Weights of a small transformer language model: width 128, 3 heads of 32 (1 for keys and values).
Each number is 500 + 40 x the weight over its row's rms, rounded and kept within 0 to 999. Layers, rows and columns count from 0. Numbers have three digits each. The size before them is the row's rms in percent of the matrix's.

# q: layer 7 attention query, 96x128, rms 0.316, rows 10-31,42-63,74-95, columns 64-127
# k: layer 7 attention key, 32x128, rms 0.294, rows 10-31, columns 64-127
# v: layer 7 attention value, 32x128, rms 0.36, rows 0-1, columns 64-127
# o: layer 7 attention output (transposed), 96x128, rms 0.392, rows 0,32,64, columns 64-127
q10 117:483477480469498511538485468598548528497465524513422533554561542459529494441458485535451489455503479450457527540557516519440460428520461540464537532436536469565513532469422568493505478476503479
q42 102:422514501519508451475489493504546544504425488551460553504500525486504522445461535472493518456478487549491516471481469549462481529514537498492480486498559492523515532471492505545422521465468466
q74 107:519473498511518516525502476532610455471493519570469549495528544481484499463464514532467485495552478409512505514478493476506480439470466525491493487525535502532532514451548540477580494471503537
k10 114:501502525488472546514485459583544535507489507467413519544504560459503512471425562527465501407522528480553520576503428490485514459473488432512531530516514439506457519484509554533501544471462470
q11 097:471453571465458560608436489520518509554517476476442508501503506471516474505476507563510558427553436523531507511547411474422501500516484517489512549464604447568505516489458536534481497494539512
q43 113:442444454510518463529453444605565417472461440554475544536566521527476507455431554539470498471520506496462477474507435489477518423512488457510454462510538498490485538570485519516512542434508493
q75 087:479478558442538584566458506569588488545459493506475480531497568444528471515453517548480538485572476504543547504555465491476468499486456502411508564554525452507452529460477512458488538468520485
k11 116:559440539455481509509451487566450598548524477437461477483502508531436433495493487502477519505532457507540468472511438547439438512477503473538490519488537453547537535497527559487557499495569552
q12 098:489509550502475485562399483545539505592472525483441559494577532435504483467445493525502499472563456470477506551525470535469511474483462502489509489472588437523521472464460538491527474453525495
q44 104:497390465472479447461405521507518507569484464555512517537538494532500450478435543559541496491524542493460446464472477474467517467518514523526448524466495495494505527470479517556477560455477447
q76 095:484512547493495476578412489523493484574484428470474472559540524483486491493404561546473507486552468537528453530540459476491476517522461539485493489435546474493497483440562570517525516445493515
k12 105:460535559511446524501411543512499502515538478517465505509527490506568502419500553514485567416548445502464527523488475455484546508531540563543432466452512486506560524471529591500521555475496519
q13 103:502477489481549476402553532472482527459506564501519458428463527484511505515488501430469537523471564542495471460453542544585446459482525480443538515550473508475462462539495499478484463532541538
q45 113:526459467530588513496545552494455500433489490572536527482549547531509504525537472459524477510485527461456485489481516534553490496486475553432498476445508523526512484557451473473458483567459510
q77 075:437427470489552471434574560476450461493493562490432518444541506478444474524470491451496561519455535522509436481496496548619525472513486499497511459514463561564439494501514464523447437550540478
k13 117:431552485497475524420582482434527501483550531475412560481497500478528525429433543498485489474480535479481490512550512481545478499475449493489530512489473538510463503486493476491491504523518435
q14 099:415515555502543524492408477498536529505471520485469453481514548466561473504471483474559478539495476559463523489466536450466536501545522516478501548499507540499569495478551533498550501477527513
q46 102:487520528445492483489486451571506557555511490459552478406503472436506494467496452588441470505540496523487480524506422537517543448576514496549489504512494452494525525506484507498504535484474614
q78 094:517507506479506504541390497533520469452454526451461502440545469593599469494496484422491499523498486536529509501505459533497468536498498509542472513469425479497493495499492445481477532510444549
k14 098:564498481454554505510451528541469503445417492519536555500536485449480502466439504518551521485467396552454473471431517509555512550543444422553442436435480494511500497550490487494571595575511464
q15 089:516511471537622522521423519518518574455528490470551563479478479534539520448484514477479496535501519519575479501466516467479542512391499495477461481510515566540489543523435436495445540545513488
q47 105:495545510498547505490506433562604516474460543532498451441469441450453529535452487555465563485463452541468491445534521522543544472523631480508466514457487528546499511491435432445599494526520490
q79 097:504474484510517433516490610412544538495493522466509459516443428491516583551499526498472470444460436551481509476503459487466502516479545461466463544472484445553479511531484462507536458477468496
k15 089:412521507487535532421476530497516502433430483539479419536528443496543506475477516521487623525458504560510562478436480526576500573512529513557535500484582496544485471527561435486475531474501504
q16 083:568495524466494503543537449522521471459542539450524489578537505500494531536495543486499526480506492535515402547441513513527470527508527471509494561584493455491470528555524476511540521489544427
q48 100:488535523525539493470469478513520522393471526434513497514471457461547452521483524527527513482531503523474562510559488501500454532506450486474497532481483468451552503538500395507574516540578425
q80 099:481472552452448514544451487487490480479417482453480490453436536483520481554500506479514565509480423474524578510511554507521487497533491545492530541524465489478520486507529493510490525505585531
k16 104:500586489514491444466513508558514459474506495503458528533417501506552490504527444492495521516401482488551482507542485504592455439484445449517531483509475501467548509491529452498580466472550485
q17 094:539484491556525507492505461496473514547482534510513563516494508438510439444504459468513505493516483594520462436454486513570513539459536462509526527469498564513559492513500432539454519544521557
q49 107:504564479488445502543499482447453470505432547460469487471481463512421520484532480504449494576526463513601457482507470562521542516527549498502537562537497529507495469531490530529538468550581554
q81 094:549539445502498459515500491524438465453492491516531505578555445448489429482480535522509483477557411570486513464551495456507480547449532471558554530525566503417501475516542457501568479440538502
k17 087:480503533483527551480505466434515480500506551522484502438443503470505473566468554500497564533470488515494523463452521397548486517428513471527526486462482464504536552462521551464428520501543476
q18 080:524536459498447479501496457488454594540448474504479461548545471528520441527497490472531466445435492517545515524526529543457467420513486533471496499569461467503461475549519478513608496479501505
q50 083:595549552532438471501482502607524571435487455520499528507512570468517458581497536452538402522500471554484479537504525533480495467504556530455548489487558482514543441514518505494537484478420484
q82 091:476649485444511521526479532482448492477554497521488471486561540438482539459470494540525426511555540531511507466501546443532499511555459445464440556459498504451498529402503493524531540491487511
k18 084:518428532465518490484498493523506475467448570605563514537582525486488505464490561439453582497462532474497576501465430507551487443559494553576484545548499480516519488446445486474546454531536470
q19 086:478468570517526531451500485507562479538505549504495512538442464614469517532504505469469505531537526542540486414510525509479502497475511431507504515582520400507491543482460425489496518513519530
q51 092:425535503541463522494602497544510533488539547493438505461456564532508533508496531519524534530563565380513539489456468542410490469548460409477529543488549479488482516451485515453469460537524528
q83 114:390475494461562508526523538411445482508465469481426511536486532465501494466542447485526489509494537522481491533473588498502525536515537383530470520500549466479531564551510454494496523525508531
k19 085:541508507454503541463484545483488521479462497475507497486565563469558576447508482476547477544477498561512506560498473501461441549474575485500496491425443619518510527576512470412489438451546587
q20 092:477592582444526476503554561484526463439497474481501497504503466498528457444439510492531489524532497547501492512552546488435435518570582525471499518442521486546483513446520465494449515594483501
q52 099:453532541480514545534536451501560489479434538435508472550457502456519460520473484502480563557468429545570507491538456546472508556543500437448519509412441452534511513506490480488508484496549547
q84 098:470527520553570467429482411528516542476511476475524459455478406495481520571514519544463543497467432520579515577491493516491501515530486497528508505511458447495523446570451540539502528431498462
k20 099:544534549475500472406478538517539548434496481473517470470583506491504472560499483520518433482529492502469434482488537559505485478485557489489495506556473512596513582546517485406542527550499487
q21 085:495546512511547434556577503498457494544534479479546525440493533531492514463437487548569430469471480431560492512494551524504488475497491491509421484479469483454514535504489502408547478502561505
q53 098:530511489550531571455514469450514516432524561473535475519501453489448465434504496520527409527449470420544535486455475533512555460489464506473451515551552503447410494524504490496572449458547493
q85 100:570580460444540489527573381514474496521545593439479510478484564471494458495500544478496507520544487498489445499556520560482478486527497462462516526612501463382502525539484445563499469524542505
k21 084:458604441534482527530439477585428519516525528459470509517511506518520549478501502426445502529539508508524544459505503417473534491502484551507510485548439526499502481472455509547456478455462492
q22 079:540489532513496520486503481495425466552542558532436505548516528470515470528488489444517550459508501479434578522528459457514497467485531545552532451490474493456487411466515552510495428508447572
q54 101:479563471454549498482529535510491469407520524475442524503516520517471548459543503428500438527507479477456489523512497521488504536533507510533495477551600466514512468568475555595365502439524458
q86 102:447466523596540411530447511491485529490531494488528489479523519492524539474490514518526513479526481492557496469430495449539514479515481590563490624522446475492526450526523404476531499487564497
k22 103:496560459442406549520490503482478521527571618469482481521465597472539497541480549505504502481527546482505503455448565417476475526497527506473507502609555484438478461441559502525456516465512474
q23 090:481517454540491506461441499482516473473517565508484543437496452461476530492593495537484440487483505501483432505464561505574500495526538461548521503578499495435450441536426557525513508455481476
q55 105:442540467470396517514436524540438385497516483573421564489530565557525535532549502485474460433514542471506437490497512543534607474485509517540519453504449483515531451532517485543469515448429513
q87 115:444567524513527496551406467489493452530471521486521494506519499530494499481484510532531508532556552476480496467487562505451578517459520432524500495451452493510471494480482504486442560449484481
k23 088:470527503477485515552515486520512464506455515514491470504525540478532478390497498483501455451495526535524572429437500447497539439511609453466508519460590492513505529445482481477437471514407528
q24 078:500552505530479459490488476518546480459422445563465488497553508461458469438469536554541462484530499495428466552544511517560452493475438535409524409530479476418468488539460600483534478487460529
q56 101:528497441512474457426519482537526411515414431525566510528575516507511461486425489498551555475480494530459501596449501484524477542488501520450461412504478565490470475561519498439533483488466468
q88 131:497534477436524467494459500607481523460441476592527569466549529520524444424454571461506526487454494520407493570482576545502501595496574508523516468530501480481502515462468482453430537472522486
k24 106:471503497497534477485503456484503430438510492508514531476511549493511624564514450472473550539513452474408494519466532536476521486479545473576526488483516486516525407462535576481574557449445526
q25 089:479495501459532485627475534452444593519518450497480581491493480498550493447533472548476476469443534506534533442527547473458452541442468477475495507544473492473541518524490502534510546442474488
q57 101:468430491410519512544553499496504513495500477551517500561496450493494480436435456474450509446443522531484539522601529444496441540524496489513516532450393534517507511475539456522531530563463417
q89 101:526474529479489488549463468524500486482489555477494528480507506527542504435488361454485545509488470547528467515514442480463506492457481564527509406435562522519461494476498473495554517551475473
k25 094:446543579525538462542561482429515426519529490523439413468450471558571549489443460518524547486488514544549436465555544529483560450546448508478496541445509530509498533508518499542531483459503474
q26 090:477584510497495518477479556504580488444493509531528464488547464543497533532480564482531503630566461473534497526479506471445472486514512503467519459480528489510496561511485562504430527447607556
q58 113:493494491463443603573519500484510451502477552499520443455501505512409483581517509543555497567514499492482532501569505474443499521501513454480489511537545493542479500491489553534426577527551594
q90 103:478472508548431479536439474491512534547537462526589516521521413470434573493484485542507527507484447487479550542574458555521524418471554516504564394463493510475568461509517505548512469450498489
k26 100:566414509415537550499505536482409436506517515487453484563455556502504434439483497468447510548440495519520523483499495503512477565442538597468452529568560549517509492530495506521423528520448587
q27 081:575509550528510540412541524541559542511490511513439560435545440520522559489464546515494476532528450509559517533465447501549584462505462560501477492504433443516510474516477501452485503522487447
q59 110:500439544478610463513481500473538508579506460474513532489526490391513507512538538520520549450430482575545467474511493532448518472498487529507525582472500561452502506465483512502442434534479426
q91 091:493502432531454560553530575549493512533538556497476529540533469477463504492533541503491531543534481537490472450491555472551475473478542468539462528469439458547534512538481474494589469468523489
k27 097:574475525489544543491459520588513559487506473555505449530418533486516500508454518577519481544538482501483410465557478541486539530455486545528475485497481435604482540494580393534556508538547530
q28 096:461559493413580497475517505465502482504507473492512475533470474510542569448551501533507527463529518516476517468449483506484468543494499479524486530514471444501567507551518546452607523423510419
q60 089:499455578516567508504525548512416507502534490509531521458498536516541425458541440489498574544543472526541504440493398463484434528547493473515519505526471507520509547525528539495489433521552484
q92 107:480675511528455496541472570457484491525543448546502487498474571498515508402534524507476485514469515551567541512457608471508527531499526458473456511485441552508505451464543504432482521442495512
k28 083:439491472539412526520370549477516456515507497503481514518486465458540435522449503536531492501460524461506502513464553463530527473500507482524512567463564515449419477494492409477529518459529469
q29 097:489497505534466451479375542511495556479472501498520555481488459554536511498476444436560492519527505534498483480550504496495530504505567535572433511434479482464516522452495507512423507509451499
q61 108:502442485509515477481477515465547459505418414532468565494509439466544513577468477503483522534434459505430436500601491540491568594438522543528523538488489503494530479516485499488500488497510483
q93 092:495449498455529553403535502562475448535423528454487477450517549527543506504474509501526563495565504604560500567483485549561561511505535595498543492500516452479525508486492507522543543490496455
k29 099:487534512556515484478493481530517580482540496577535536527542480476519537453484559546513535508512499510566527505443486530462536471534488442467552531504463531488553481471501407542428491501546549
q30 088:536477521522474525505495568547497484530507419600445469581452530514538443473583507493498492488485478418468492484516490564485513510446461456483514492523556462514483459517473466467554503579512567
q62 124:481449518523479526542467540408390561597542475527498505456484493522499425520587524482510513470512499446504456530457460527468490500481478448527510500473459478516543531497534542557448506530482599
q94 097:525571508551448542481540508482485535510474525482541461601442543526522482533494485489453517509541482530486461502481561443470529517497457466550493419473490465580469513540507540525538481501501494
k30 106:562469522509502507436408520471490471541462481495478477471560508519477514518497442458531475456494503552508484502503473541571492486417447565540473477483474517467490494537517474456474499580493496
q31 081:438477449569474483511463501507476451548501508438439524516528510468455469467546583479478552486501526462426455579504515413477493519436496455452490514500496475514430490546519501495507421474475537
q63 087:414506517501481517538464548513490514514473433463539503546512536508565468482567413437620488477509545508511448500495529526481522532506472541554491563447487514441507463565543472479569462514439555
q95 099:446466544575506475456498449469467484563464526534450457546495528491519532441540571539533456544526514482515478515577506493512538442486422419535481513450483424383548533474513516460556442530446497
k31 096:471448491530532442443483441458586460525505432403517510518492449424551527499475556503508528498515524457524476519516588467486526444531478492440539433464507489464506488583482553469535450438478479
v0 092:515547467518498524443549476475523500558484522442526541500537514539549517535568492567495565496496471456503504386460535482589570465521413485501454525506455506497466522538444515474525509526488547
o0 106:505471426515486476505480522489425498510496427486423479511534542466453548468510472570506568553521501496522474550427492466453483505506502555546493524571543533513576464491557530463526531550559511
o32 090:435524480540561506521441546481556546528431553465555516481471529462492509482493482552528491497400500505395527448524483474512538600497434447450427523499505481513498531493483483559573428534499450
o64 084:526459455479482492440525506545502553474528481504518575548456463520509539519495502497572518500560542485511437476547456461467444518536487576506523543480471467419493557502576554550355524440446549
v1 104:574506477406490448509507502472518512524492538487518553490520446609513531514474418543493465431486546469497480465495483543480507592486497463531470510484494448560477433460536602414503498574499462